From a checkpoint of a small transformer trained on Wikipedia.
Size: 10 layers, vocabulary 8192.
Architecture: RMSNorm before each block, rotary positions.
Training: 907M tokens, 13837 steps.
Each number is 128 + 24 x the weight over its row's rms, rounded and kept within 0 to 255. Layers, rows and columns count from 0. The size above them is the row's rms in percent of the matrix's.

# layer 6 MLP up, 1920x832, rms 0.0267, rows 1469-1479, columns 208-415
size [104  97  86 102  96 107 109  99  91 110 109]
[[107 147 113 159 128 121 108 147 158 134 159 133 150 116 162 122 162  95 118 143  79  96 123 139  96 124  85 101  94 152 108 139 133 149  98 168 172 144 120 150 122 118 102 122 103  90 122 126 148 148 103 139 118 149 121  79 101 199 115  86  95 163 115 145 101 184 131 125 103 123 141 104 121 139 154 102 130  88  79 139 148 104 118 115 110 126  86 145 139 119 164 139 121 112 123 146 166 134 128 131 141  97 147  96 157  88 102 155 130 138 154 105 108 135 160 115 119  83 106 126  82 156 138 127 103 105 129 134 107 143  79 123 113 108 100 121 119 118 127 107 103 121 119  94  82 140 138 139 105 180 114 119 143  96 115 149 112 127  86 153 132 107 111 138 145 154 147 107 104 135 117 142 115 185 126 102 140 118 169 183  98 162 122 102 151 187 172 139 103 112  83 146 165 148  76 103 123 129 157 139 110 117 154 166 111 139 161 119]
 [ 86 179 124 111 161 121 105 138 135 140 149 145 146 131  84 153 127 162 139 141 137 133 138  88 152 129 150 118  98 124 141 117 111 154 128 100 161 144 120 150  90  99  81  76 114 138 186 137  90 161 115 153 141 113 124 170  93 131 103 147 170 127 116 150 130 137 143 133 135 120 101 124 157 107 162 185 132  96 155 130 124 108 100 104 100 116 102 123 123 131 105 111 146 146 124 122 132 106 152  98 124 169 162 184 147 120 109 149 114 148 133 108 123 129 129 128 119 174  74 119 113  76 129 120 121  91  98 170 120 127 129 141  96 113 131 149 156 101  97  99 115 164 140 143 126 127 178  97 114 107 117 120 103 161 121 111 139 140 114 158 102 170 158 127 107 122 152 108 152 111 132 133 127 145 133 173 144 124 123 121 134 137 136 126 156 114 136 124 146  93 110  98 139 158 139 172 175 120 161 120 171  89 126 145 108  96 103 134]
 [ 88 153  86 159 113 143  95 150 119 144  93 126 111 133 165 148 158  83 118 136 140 172  98 147 132  87 142 165 164 137 115 127 156 101 109  77 180  99 133 135 129  89 128 165  81 127 148 108 116 126 128 118 110 121 166 124 123 103 146 125 155 146  68 133  95 171 126 168  85 131 109 144 129 157 138 175 134 136 106 114 129  97 131 118 104 137 108 187 111 153 124 131 106 110 129 171 139 111 108 116 113 115  98 143 147 129 142 121 133  90 144 118 125 116  92  96 131 151 163 159 104 152  84 118 105 125 123 150 125 149 125 147  78 146 113 152 117 144 117 121 127 111 124 133 103 125 137 119 129  74 139 133 157 130  98 129 125 120 139 142  78 100 145 132  99 139 176 110 133 143 173 118 138 136  85 129 116 104 134 152 127 127 117 113 153 109 134 115 124 125 136 117 131  65 139 126  95 124 173 129 105 139 153 121  76 159 153 124]
 [ 88  99 111 126  99  86 153 147 165 127  99 137 131 111 130  89 110 150 113 130 107 131 167 142 117 139 135 115 104  94 160 121  90 118 101 126  95 130 104 151 124 142 145 129 149 116 115 146 144 143 144 129 145 107 142 145 147 131 136 131 159 153 130 141  70 121 123 130 155 152 129  87 148 105 107 106 143  95 107 115 138 116 171  87 173 114 126 149 111 104 156 126 118 114 148 146 111 123 108 144 111 159 144 128 134 139 135 118 139  83 111 161  94 115 128 123 153  99 127 138 101 112 106 173 109  92 120 151 121 130 140 115  81 130 126 103 182 111 174 126  97 149 136 128 120 143 160 107 136  79 114 138 126 150 133 150  96 115 134 115 148 148  95 175 186 117 138 113 107 114 151 114 123 102 126  96 168 112 131 114 126 119 148 117 143 112 113 157 134 131 145  63 139  99 151 154 119 114 116 103 179 137  96 160 128 128 167 151]
 [137 126 130 175 117 140 100 143 174 129 109 110 103 100 101 111  96 136 134 134 121 142 116 132 142 117 142 156 105 123 115 143 145 126 135 147 136 144 156 150 125 126  99 129 178 127 156 114  92  93 128 123 165  86 148 125 130 144 139 121 143  97 118 101 164 158 125 132 180 130 158 109 171 119 142 134 120  80 154 117 165 107 151 118 111  99 114  98 121 165 127 134 121 124 122 126 146 155 135 119 160 130 176 116 127 110 133  96 106 112 154 103 161 138 146 156 112 171 113 147 147 134  89 161  94 117  90 164 116 171 121 171 111 136 165 122 103 141 131 140 181 135 140 134 142 146 161 155 105 122 128 109  93 134  97 107 148 163 121 133 118 134 113  88 129 151 149 120 141  99 142  92 116 115  70 123 124 165 121 122 152 123 108 119 147 101 117  93 140 136  95  92 109 140 153 162 126 136 152 130 145 144 151 117  99 124 116  93]
 [106 150 117 148 127 132 126 160 148 158 137 139 108 115  77 125 159 110 154 122 108  94 115  90  84 130 145 118  90 178 130  83 101 127 109  83 135  92 101 117 135 148 134  74 125 132 119 136 109 163 115 142  76 111 128 116 116 115 149  83  74 123 129 174 135 133 130 111 112 164 161 123 151 104 141 136 158 150 133  91 101  85 126 122 124 142 132 134 110 108 136 112 147 128 144 170 110 139 138 136 136 105 135  80 116 127 137 135 105 119 158 135 112 105 112 139 150 147  97 141 151 165 142 143 132 105 158 167  89 116 160 124 123 121  93  93 175 106  96 123 103 109 125  78 149 184  76 143 171 131 120 151  87 159 121 119 124 132 119 159 108 121 138 124 115  99 104 173 158 145 161 105 155  81 143 124 144 140 108 119 147 133 215 144 162 124 118 146 111 114 126 151 151  91 117 141 153  92 145 170 150 120 134 126 111 158 155 163]
 [122 114 102 147 131 120 123 157 165 136 121 153 123 114 135 122  66 145 151 116  92 123 107 152 100 105 127 119 108 167 165 150 154 111 144  83 178  96 137 151 111 158  83 114 108 135 150 116 135 149  98 129 116  95 101 122 136 134 150 131 111 167  91 113 157 144 134  98 129 109 107  76  96 108 128  96 139 146 156 134 138 122 116 119 124 103 155 144 110 132 136 138 162 122 118  96 117 162  84 132  87  98 128 119 105 124 126 143 131 139 132  97 130 128 123 113 168 138  95 128 102 147 119 112 142 145 152  95 112 149 100 125 120 138 166 132  93 157  91 133  98 107 156 174 136  94  77 104 148 142  99 131 134  92  66 112 107 130 156 134 115 167 140  83 111  93 155 172 121 141 163 163 129 148 123 142  71  89 140 129 116 161 172 105 133 169 117 151 125 133 134 120 141 114 131 155 105 132 126  91 123 131 116 132 104 154 130 135]
 [143 121 125  94 115 171 151 138  87 140  76 116 109 113 126 163 110 134 150 134 109 135  90  71  91 110 144 166 129 154  84 127 122 133 175 111 103 143 173 132 145  61 121 119 120 120 136 112 110  96 129 140  92 126 122 110 131 109 111 151 124 121 116 131 147  89 123  83 133 119  85 110 124 121 122 134 139 158 113 132 110 113  79 148 132 111 181 122 107 131 112 151  92  87 163 138 162 105 133 120 109  81 153 134 120 105 105 104 130 150 154 105 120 122 170 126  90 158 126 169 101 143 144  93 131 119 144 140 157 147 132 148 146 140 137 111 115 138 124  93 164 124 103 163 124 112 108 154 133  81 111  87 146 162 157 119 119 118 118  93 106 171 164 108 116 115 153  84 101 114 151 112 104 161  79 126 113 160 109 129 116 142 115 108 143 107  89 130 124 165 152 150 121 159 103 152 119 110 118 117  78 132 139 169 142 104  97  94]
 [105 128 100 121  95 134 154 141 112 108 123  90 120 113 124 162 129 116 155 153 102 116 124  97 132 142 111 184 157 113 166 135 103 144 114 102 144  80 143  84  84 123  94 134 134 146 110 116 139 101 123 152  89 145 126 107 111 100 167 142 132 162 144 135 100 118 109 100 109 136 126  93 149 129 121 140 144 184 149 146 126 129 122  99 130 136 111 109 116  98 101 149 108 121 144 124 172 122 115 138 139 147 135 160 139 118 178 111 131 132  92 131 157  96 142  95  97 124 145 119  91 112 105 129 126 162 102  97  86 130  99 159 137 194 113 115 126 127 138  86 138 159 150 150 117 137 143  99 101 155 185 108 111  84 129 114  79 139 149 146 121 128 166 130 126 133 137 129  72  98 108 127 117 133 117 162 148 101 145 127 109 145 121 120 134 100 170 147 119 156 146 156 116 131 172 109 116 107 105 150 105 141 155 105 124  85 133 102]
 [ 72 149 160 184 108  87 161 132 119 120 111 160 125  94 102 116 127 130 138 123 162  88 133 107 105 147 107  79 106 120 131  82 131 111 117  92 155 133 162 121 119 112  94 103 116 143 101 116 134  90 135 125  92 145 108  97 134 150 136 162 136 143 104 145 152  83  86 132 129  88 125  87 139 139 105  81 122 145 172 146 131 127 137 110 102 160 158 109 132 170 144 140 170  79 181 115 153 118 125 142 145 118 133  91 128 124 117 132 108 109  92 106 110 146 159 104 107 147 111  76 138 104 154  72 129 154 129 151 142  89 139 153  90 108 112 125 112 111 120 122  80 134 116 113  90 111 153 145 134 128 118 123 148 160 131 162 157 156  84 132 127 121 143 135 107 132 142 137 104  96  81 108 102 145 149 142 129 142 149 123 141 144 106 134 133 102 158 128 147 137 141 151 140 122 119 121 116  85 144 171 121 107 116 106 153 145 117 105]
 [161 170 147 119 140 104 149 154 173 124 141 128 153 149 133 149 154 161 144 126 147 104 119 126 167 172 107 149 115 141 135  94 169 134 123  88 120 117 143 113 103  98 150 119 149 152  98 150 142 145 113 128 129 152  85 104 146 166 148 127 105 167 111 145 165  83 148 115 129 122 114 129 108 116 126 104 122  75 128 169 154 120 126 106 148 144  92 103 186 137 136  77 103  84 130 137 124 137 148 147 136 100 105 121 178 132 135 186 133 153  99 131  79  92 111 166 116 170 107 118 147  98 150 114 113  91 126 107 125  96 135 119 120 161 116 171 115 153 132 145 146 135  90 110 104 124 159 101  76 112 122 148 138 111 124 174  93 125 114 111 113  99 144 107 110 107 112 165 109 110  90 142 118  96 151 150 131  73 147 158 144 105 107 112 104 142 100 130 146 124 121  96 135 155 151 111 116 137  93 172 143 100 115  97 118 121 146 139]]
# layer 6 MLP down (transposed), 1920x832, rms 0.0261, rows 1469-1479, columns 208-415
size [105  98  92 102  98 104 109 101  95 110 106]
[[147 144 109  86 113  85 140  70 113 196 131 131 133 117 152 101 135 108 168 106 122 153 120 128 147 214 118 105  97 169 111 110 124 105 141 135 162 124  73 140 138 132 132 165 179 117 152 125 116 120 146 117 111 127 109 109 105 127 126  86  84 119 119 117 142 172 139 136  99  93 121 113 135 123 135 129 149  74 153 133 160 112 145 148 106 142 144  69 106 135 131 106 144 131 126  98 107 115 137 126 110 160 155  89 142 118  91 137 158 109 127 141 153 128 101 146  92 126 161  70 126 136 150 114  66 168 112 114 123 146  91 133 114 104 135 166 132 152 155 138 116 100 120 126 149 126 175 150 153 149 159 121 139 109 148 137 148 132 132 151  88 136  94 116 105 100 116 143 143 148 140 179 151 132 164 105 172  70 157 102 104 166  95 128 124 123 147 151 125 153  90 117 137 129  57 126 126 163 150 152 106 168 136 127 117 120 109 153]
 [143 126 143 125 141 151  88  87  95 152  99 113 119 121 108 169 140 177 132  77 102 110 186 102 131 130  88 116 109  49 153 113 156 139 148 132 104 123 156 113 153  96 124  85 121 108 145  93 125  94  68 147 130 149 109 117 135 143 147 130  89 119 110 135 122 150 139 166 130 113 162 150 137 129 146 125 152 150  95 149 137 188 135 105 146 127 123 124 112 136 112 124 137  89 100 114 113 125 146 138 154 143 124 124 104  90 103 140 176 124 114 142 133 143 146 147  89 111 162 102  85 132 140 149 141 128 127 121 138 106 121 146 140 164 117 128 121 127 124 135  93 116 109 113 135 135  99 135 135  93 149 140 150 119 138 136 106 142 132  93 128 137 145 126 121 131 102 150 136 128 143  93  89  94 138 135 135 167 160 105 151 100 102 124 101 145 108 155 166  90 151 158 173 114 173  92  96 102 133 129 151 113 129 141 138 166 108  95]
 [113 165 143 159 170 137 101 151 105 165 115 147 126 208 167 129 141 183  63 148  99 131  94 142 122  99  95 119 148 123 103 134 129 115 121 117 127 139  88 146 118 162 151 117 123 142 112 115 112 115 125  94  79 136 115 174 158  99 116 118 156 102 101 110 117 111 126 169 133 177 169 126 127 125 146 121  97 134 111 151 135 123 107 124 144 144  90  87 153 158 132 146 119 148  84  75 121 138 114 114 106 134 107 165 168 122 142 144  71 102 188 152 112 131  92 121 168 105 116 139 120 148 150 121 141 134 138 161 139 158 120 131 133 119 152 135 112 123 105 151 107 142 145 134 106 128 176  94 126 107  96 161  94 133  78 106 110 121 117  91 117  79 122 137 113 152 133 111 128 165 132 138 141 144 142  70 113 113 112 126 136  75 138 113  98 102 159 108  98 129 134 109  82 101 125 122 129 123  79  97 150 154 127 105 104 143 114 162]
 [162 152 180 141 115 130 124 137 180 136 145 121 104 102 127 136  63 128 111 126 183 148 134 151 115 154 120 140 150 150 127 116 136 131 101 173 109 106 139 102 153 133 138  96 147  93 143 145 126 164 190 148 154 143 108 136 113 130 148 156 124  84  97 146 157 144 160 114  82 123 114 134 113 130  77 130 113 113 115 149 111 136 143 108 126 111 105 157 109 145 110 156 139  94 135 123 120 128 171 131 144 151  92 157 164 117 121 136 147 101 136 142 132 109 131 152 136 152 127 115 115 158 125  96 119 144 101 158 127 136 118 143 126 153 128 153 131 138 180 125 191 150  99 116 115 151  92  96 128 132 121 155 162 134 116 132 154 124 125 100 124 133 153  66 132 137  94 126 145 135 150 109 160  79 102 109 147 114 119 162 142 104 138 139 153  89 123 106 148 149  85  99 127 129 117 112 161 125  85 106  80 113 137 139 139 129 127 132]
 [177 120 117 149 136 149 150 121 171 117 111  94 108 165 150 167  84 146 141 151 108 118 130 124 133 102 155 112 116 127 117  64 142 132 140 113  96 150 168 149 133  98 141 150 127 135  97 133 102 150 140 129 142 140 120 105 133 138 151 118 161 138  65 110 153 153 164 109 130 164 140 110  93  94 161 143 129  72 149 125 133 147 146  91  83 128 116 145 121 154 109 117 144 113 142 155 155 147 155 132 121  82 158  90 180 127 140 170 186 140  97 107 138  78 139 125  94 147 103 121 130 113 116 127 143 134 118 109 169 118 116 143  79 147 111 125 127 107 146 123 124 102 139  79 135 137 154 135 166 122 115 118 141 157 112 146 119 137 117 128 128 114 144  97 113 152 112 109 145 104 117 114 131 160 143 101 143 163 104 139 121 137 121 111 163 149 143  96 153 116 108 135 113 156 157  94 114  99 146 170 114  62  93 162 146 109 146  98]
 [108  89 133 119 143 139 163  91 115 126 180 117 123   0 123 155 103 120 161 127 150 116 134 138 115 125 151 153 113 149 115 174 111 112 130 143 100 156 109 151 124 156 116  87 123 128  83 150 150 146 125 178 125 110 125 110  74 147 117 116 157 122 154 149 143 110 134  83 110  73 140 108  73 110 128 115 108 172 105  85 104 150 111 159 122 134 115 140  65 126 133 121 122 115 152 181 133 103 139 108 139  63 135 161 150 110 112  97 147 133 152 148 125 112  53 131 161  84 142 130  92 116 107 139 135 106 115 127  88 118 132 103 102 132 141  97 118 111 104 148 117 139  83 156 141 155 126 151 134 111 172 114 192 141 143 135 103 154  81 124 125  95 119 131 117 121 129 162 148 119 115 127 153 110 138 140 133 155 132  90 117 100 142 102 111 117 101  94 155 104 123  87 144 124 111  86 151 125 124 128 147 118 131 133 143 123 133 145]
 [ 96 111 150 154 137 157 122 142 175  94 175  97 148 113 111 145  79 111 144 163  92 108 100  88 161  61  98 138 117 116 131 129 131 115 128  55 149 140 149 142 123 144 142 138  87 132 151 122 128 136 159 150 105 144 119 118 108 132 130 119 167 107 170 149 123 126 127 127 122 155 102  93 123 154 139 111 101 171 162 168 171 126  70 143 113 105 154 168 136 127 123 151 159 129 131 110  96 170  68 144 112 143 135  85  78 151 117 135 141 121 140 165 122  98 161 132 172 132  77 135 129 125 103 100 110 115 142 115 122 164 103 119 131 140 103 147 142 138 120 100 123  91 144 156 128 114 127 114  87 153 121 134 102 145 111 124 134 125 158 141 110 175 126  86  88 117 106 168 107 114 132  97  93 136 132 149 146 114 115 106  92 121 162 118 138 146 109 156 103 125  65 147 161 108 139 134  92 126 120 118 148 154 128 140  83 105 103 139]
 [112 102 162 118 150  78 136 146 150 134  65 105 132  66 194 113 136 122 122 103 165 145 127  95 113 131  86 105 135 116 124 159 129 142 140 151 116  97 155  58  94 130 118 125 105 145 108 114 119 101 113 129 131 140 139 151 108 101 145 111 122 145 145 140 147 143 105 102 135 149 147 122 108 141 140  94 128  57 108 125 118 142 153 110 106 117 147 119 157 107 135 151 154 162 132 129 156 125 116 132 126 120 126 102 138 137 138 136 109 105 112  98 106 109 140 114 119 145 144 114 147  69 137 108 113  95 115 145 118 127  74 119  99 158 101 129 162 109  93 132 146 137 177 115 124 129 111  87 148 116 152 145 170 144 106 135 167 136 140 121 125 117 166 112 105 128 124 114 150 109 126 144 106 140 165 157 151 145 186 145 131 117  91 140 182 136  90 111 132  92 129 152 143 125 152 143  84 100 148 140 148 119 102 129 162 122 123  96]
 [155 146 117 162 127 152 143 107 135  92 158 125 116  29 105 148 149 152 117 161 140 106 139 107  87 106  93 160 131 118 195  80 127 146 127 131 133 129 131  98  70 116  97  99 154 122  95  70 129 140 139 159  51 119 129 147 176  92 128 122 143 134 130 168 148 107 130 117 116 163 135 117  83 160 136 122 127 136 160 160 116 148 144 115 125 117 141 120 136 129 118 121 128 133 122 167 123 133 123 154 140 150 118 119 146  62 164 118  93 133 123 121 154 113 133 118  84 147 109 146 146 119 101 154  81 146 111 112 121 135 160 119 130 121 101  99 113 123 142 153 131 129 123 105  86 162 104  89 124  73 163 137 124 122  89 158 109  96 140 118 119 131 129 137 120 138 120 142  83 122  99 104 109 149 133 137 137 116 107 173  99 153 180 124 148 143 144 146 113 117 118  87 105 116 130 157 135 138 136  78 125 139 109 142 125  94 128 141]
 [120  94 174 156 122 147  91 157 119 152 149  94 114 108 105 139 141  79 146 154  87 119 138  92 141 169 101 139 160  51 100 148 130 170 127  98 121 150 157 146 138 152 160 154 136  95 104 139 142 139 175 101 114 124 147 128 114 119 120 136 165 117  98 135 127 128 113 127 125 119 138 140 134 108 132  98 143 139 116 130 118 102 137 103 171 146  82 124 132 132 141 109  96 123 144 137 123 101 135 110 104 138  73 136 119 183 110 138 130 112 161 120 129 124 127 126 150 109 168 134 140 134 128 107 156 149 104 117 131 124 101 117 163 108  63 150 113 138 122 136 101 103 133 122 116 112 103 162 174 169 113 159 117 143 104  99 123 155 122 157 120 147 135 147 127 147 118 123 125 167 131 124 141 150 135  90 102 124 134 132 145  62 128 100 126 114 139 135 130  79 144 114 124 120 102 122 129 181  78 112 124 119  86 121 150 111 124 133]
 [143 137 116 102 143 147 129 130 125 151 183 174 177 202 145 119 176 125  93 131 123 108 132 119  76 153 143 128 135 104 108 126 132 143 107 114 116 130 107 109 134 117 105  86 120 110 154 110 100 148 142 104 129 118 100  91 111 128 103  97 150 176 123 124 113 118 167 105 126  59 137 104 148 147 132 140 107 134 174 155 113 120 132 107 132 127 121 146 129 121 139 128 128 116 159 103  80 122 157 121 119 127 151 136 122 146 133 130 184 109 124 129 133 139 113 181 133 155 144 178 175 131 160 118 131 118 109 114 140 127 124 111 151 135 125 146 139 137  66 112  96 102 145 164  98 108 130 117 103 148 110 111 124 114 174 120  91 138  70 164 124 172 121 114 103 105 136 142 113 182 122 124 145  95 161 100 109  74 163 156 156 171 147 136 144 118 120 119 175 166 127 144 147  85 135 106  84  91 157 119 146 114 106 185 176 172 164 137]]
# layer 6 MLP gate, 1920x832, rms 0.0272, rows 1470-1480, columns 208-415
size [ 97  91  97  86 102 107  93  87 107 104  89]
[[ 90 115 123 141 120 141 143 127 150 165  87 111  92 125  96 135 146 110 119 107 173 127 120 132 132 134 110 116 155 149 132 144 147 144 114 120  97 112 120 157 103 115 116  91 134 135 147 131 140 146  96 147 158 130 158 105 109 135 110 120 162 113 100 126 110 176 104 159 129 112 106 114 126 141 117 159 123 115 166 131 167 110 162 175 146 144 103 140  84 129 125 151 133 111 110 156 145 129 152 138 114 135 150  98 112 134 107  98 137 163 134 101 137 126 122 125 183 155 165 153 129 114  91 154 125 163 166 164 127 150 161 122 136 166 119 103 144 136 133 137 113 145 140 172 137 161  91 146 137 122 112  69 164 100  85 127 126 121 110 121 120 164  84 135 112 123 184  89 159  57 137 138 119 140 124 144 114 157 135 119 130 148 140  90 159 130 131 147 109 137 136 116 113 130 144 105 137 185 130 143 161 103 119 100 100 148 129 125]
 [ 53 114 122 125 119 127 149 144 124 126 121 148 102 102 134 135 142 129 101 133 103 146  94 138 109 178 125 134 111  89 135 128 120 114 117  71 125 140 194 108 163  89 168 140 108 155 133  99 149 120 152 148 124 145 164  95 135 138 153 105 153 164  89 134 180 133  96 112 134 101  87 115 110 147 126  92 142  92 152 113 136 131 110 107  94 121 125 123  86 104 165 170 100 101 141 161 137 108  96 105 123 115 131 135 147 120 115 135 146 134 161 115 138 170 171  99 123 166 128 116 140 159 111  94 117 139 128 116 127 117  76 156 105 142 109 179  91 116 109  79 113 141  98  98  84  97 135 137  98 120 154 143 143 153  84 137 108 143 146 173 106 113 151 123 136 128 129 126 131 111 124 137  99 127  96 166 102 151 131 166 156 128 126 124 156 160 122 103 174 131 115 118  90 125  98 135  66 129 167 129 137 116 141 143 102 110 122  55]
 [147 131 121 123 129 120 141 134 103 149 154 146 120 117 126 115 148 170 161 169 125 147 143 126 106 139 142  83 121 131 113 115  98  96 135 140 146 103 110 141 111 150 131 130 115 135 141 120 132 130 138 133 148 132 150 118 147  97 113 126 130 111 136 142 142 129 137 147 115 120 143 134 139 156 109 136  79 109 114 127 131 129 118 152 113 133 157  96 121 160 137 144 117  94 118 125 115 148 132 114 119 125 134 115 126 133 146 135  97 172 102 146 153 126  99 147 124 121 126 152 150 118 137  70 105 132 132 149 152 130 124 126 196 187 142 149 131 115  98  85 191 122 113 152 134 101 132 124 106 139 117  90  94 136 133 135 118 132 120 117 116 130  92 149 117 155 136  84 143 129 111 152 148 122 140 152 160  93  80  98 152 166 125 122 135 168 100  93 113 137 152 124  88 146 121  93 138 124  99 135 108 123 103 139 183 118 134 142]
 [152 119 139 127 126 138 137  79 108 103 123  72 158 110 161 126 123 169 128 158 121 104 135 127 113 150 150 122 119 152 136  63 132 135 128  75  93  71 154 161 123 156 156 137  92 112 103  98 142  87 116 129 139 146  98 110 128 149  99  98 141 185  79 122 150  69 193 125  72 126  91  91  89 140 150 146 122 115 105 119 104 140 144 111  95 134 142 129  75 145 138 153 121 101 169 146 127 159 139 124 136 109 132 109 197 117 137 187 134 134 123 120 108 112 129 128 126 135 128  89 114 111 151 119 113 150 132  97 141 137 133 115 103 138 102 102 140 129 136 104 116 121 125 108 128 128 143 149 130 130 151 118 164 187 126 145 115 112 137 145 114 117 143 130 117 150  71 113 135 118  88 161 111 118 145 142 144 155 131 122 137 123 128 151 128 157 150 155 113 128 152 138 145 144 100  91 111  98 109 193 108 126  62 102 182 138 150 136]
 [105  92 165 103 122 102 101 130 156 159 135 109 115 140 136  89  85 119  93 162 170 130 118 131 145  69 147 152 104 119 122 164 121 157 112 119 150 140 144 110  72 146 134 126 136 153 137 112 144 169 121 140 128 151 154 137 145 115 119 130 129 100 122 128 126 134 124 142 163 148 138 140 111 167  95 137 124 158 183 146 141 119 150 158 107 100  93 137 138 141 121 162 163 150  97 157 104 114 124 137 164 120  89 104  93 129 120 142  80 117 125 116 102 144 115 127  85 103 163  98 134 124  89  82 118 133 107 167 165 113 128 100 156 136 162 150 171 124 106 111 119 125 127 129 133 141 112 118 109 175 128 142 119  87 110  96 124 114 142 104 113 113 115  78  95 128 151  96 162 149 140 144 110 167 133 149 143 136 104 144 172  92 126 108 142  81 138 115 134 118  97 162 138 138 138 133 128 131 131 183 139 169 112 152 137  95 117 152]
 [113 104 169 123 142  88 155 140 157 120 123 122 119 100 166 156 116 138 129 132 131 127  99 115 147 114 115 113  98 117 112  87 112 144 124 116 105  80 145 161  94 168 134 157  96 124 142 124 144 137 100 158 115 119 138 136 109 117 115 142 141  96 130  75 110 142 154 142 127 119 138 124 132 179 139 144  96 131 140 147 116 159 124 166 130 139 120 144 175 157 122 141 168 134 132 115 107 122 172 131 104 147 122 111  88 131 170 124 184 105 153 136 131 159 151 166 128 101 126  66 138 130 127 118 147 152 101  87 171 118 100 128 148 133 158  89 118 124 145 154 121  85 188 164 121 152 110 133  99 108 135 114 127 171 108 143 130  86 102 179 153 144 106  87 116 169 127 135 154 117 104 164 102 102 152 165 152 105 120 125 124 122 158 102 124 125 129 133 138 145 122 152 115 155 126 118 126 147 146 163 150 144  43 117 150 138 131 117]
 [126 126 133 169 170 112 133 132 170  93  74 103 167 134 135 143 100 173  93 113 145 123 136  75 170 158 128 111  87  92 130 144 102 109 134 127 124 108 126 117 102 132 148 129 124 160 104 110  90 126 138 138 155 105 157  99 168 161 128 117 122 111 157 112 138 124 136 123 143 108 116 110  63 106  87 110 150 142 124 131 102 129 138 105 113 131 118 169 135  97 155 147 156 146 139 139 151 160 141 123 150 134 118  84 146 118 111 141 141 148  98 160 116 144 114 105 120 131 141 120 135  80 117 128 133  75 101  79  81 112 123 128 106 159 118  99 165 142 158 175 148 118 119 114 138 148 159 159 143  94 142 144 129 200 113 162  90 177 109 104 141 105 130 140 102 133 118 118 153 147 126  94 126 143 164 145 189 104 169 144 123  83 114 160 125 139  94 135 141  89  76 148 140  95 147  94 129 135 107  89 133 126 129 143 122 124 122 123]
 [132 108 127 157 122 179 173  91 157 125 136 143 136  86 125 109  81 152 128 114 159  97 166  93 125 123  97 117 122 119 140 105 103 119 131 154 130 132  90 154 160 107 113 125 139 108  99 167 162 164 105 151 113 168 137 149 167 125 121  79  94 145 128 121 131  77 143 177 151 132 133 139 110 129 135 106 116 152 180 101 102 145 131 121  86 146 141 111 135 151 163 101 152 146 103 128 122 171 129 157 150 135 123 121 144 121 132  90 141 120 124  97 115 126 121 136 138 151  94 166 147 150 136 111 101  99 159 176 142  84 136 145 147 108 128 114 122 103  94 147 122 127 118  94  85 135 145 135  97 144 118 148 132 131 103 165 115 150 114 142 113 138 113 145 114 140 108 167 123 100 145 154 128 103 121 143  80 139 140 105 115 134 149 168 135 158 130 124 134 110 134 136 102 118 127 165 148 136 149 151 165 130 128 142 174 131 141 132]
 [103 110 150 161 131 134  78 109 135 161 182 106 116 122  91 165 128 116 168 125  78 121 114 127 155 149 146 113 139  94  91 153  94 161 116 106 154 145 153 144 128 163 187 130 134 107  88 130 133 177 127 109 110 125 151  99 122 131  98 123 142 120  54 144 126 143 137 141 145 141 101 148 111 133 119 112 104 103 144 109  91 131 125  90 149 165  80 123 127 150 172 114 121 109 133 130 146 137 130 121 130 129  99 115 122 133 110 129 146 126 185 127 123 103 148 116  93 149 176 147 145 147 139 121 145 154  78 136 144 115 126 128 165 116  93 191 120 157 125 122 106 126 116 150 124 120  89 191 135 119 132 164 130 159 119 125 112 155 171 172 105 135 130 158 188 107 115 133 124 151 173 126 111 128 119  91 129 134 122 159 141  54 165  96 125 101 107  78 121 141 134 141 135 118  95 143 112 128 100 131 117 116 113 152 156 108 124 141]
 [156 124 137 119 170 126 113 151 131 167 125  90 147 126 157 107 114 191 114  90 142 134 120 159 128 166 122 110 104  98 126 116 134 122 152 142 115 120 142 135 142 127 119 119  93 131 130 143 134 129 173 135  60 148 139 136 156 148 126 153 111 152 112  98 128 113 150 112 113  84  89  97 113  91 154 140 136 147 146 124 126 104 130 147 140 153 123 119 158 157 137 138 142 128  84 101 124 122 115 132 102 142 113 100 170 159 166 173 100 111 125 129 110 108  92 168 155  91 106 125 126  92  81 153 105 146 146 136 112 159 116 158 138 132 161 176 171 129 155  88 119 148 143 115 107  77  99 172 145 162 150 111 100 135 162 167  87 130 114 135 116  99  79 129 120 142 124 118 171 131  94 125 168  97 145 133 153 133 122  98 132 132  96  98 140 121 159 114 157 177 123 132  84 148 135 115 119 114 100 118 134 154  95 111 124 155 130  91]
 [111 154 136 161 134 127 162 109 106  83 166 112 141  75 108 125 153 178 142 133  86 105 155 162 126 147 157 162 103 117  92 124  91 126 100 107 155 152 160 101 124 146 124 150 156 134 133 124 116 113 128 147 107 160 116  89 163 121 166  94 141 152 130 120 153 116 115 139 141 109 133  88 124 147 157 157  81 127 138 156 122 126 131 116 120 135 132 130  96 189  99 160 165 123 129 163 174 184 138 170 141  99 122 114 161 143  72 130 146 112 136 177 113 103 112 121 127 152 115 114 134 160 155 145  86 128 119 155 146  93 166 134 133 152 107 106 127 152 114  98 143 172 108 124 168 162 109 123 130 113 135 137  98 135 124 103 108 151 140 112 145 161 138 199 183  99  92 148 142  76  93 141 135 130 122 133 143 123 119 143 105 118 168 127 145  86  82 124 102 122  82 135 106 143 141 138 126 123 119 125 146 124 139 154 101 133 126 145]]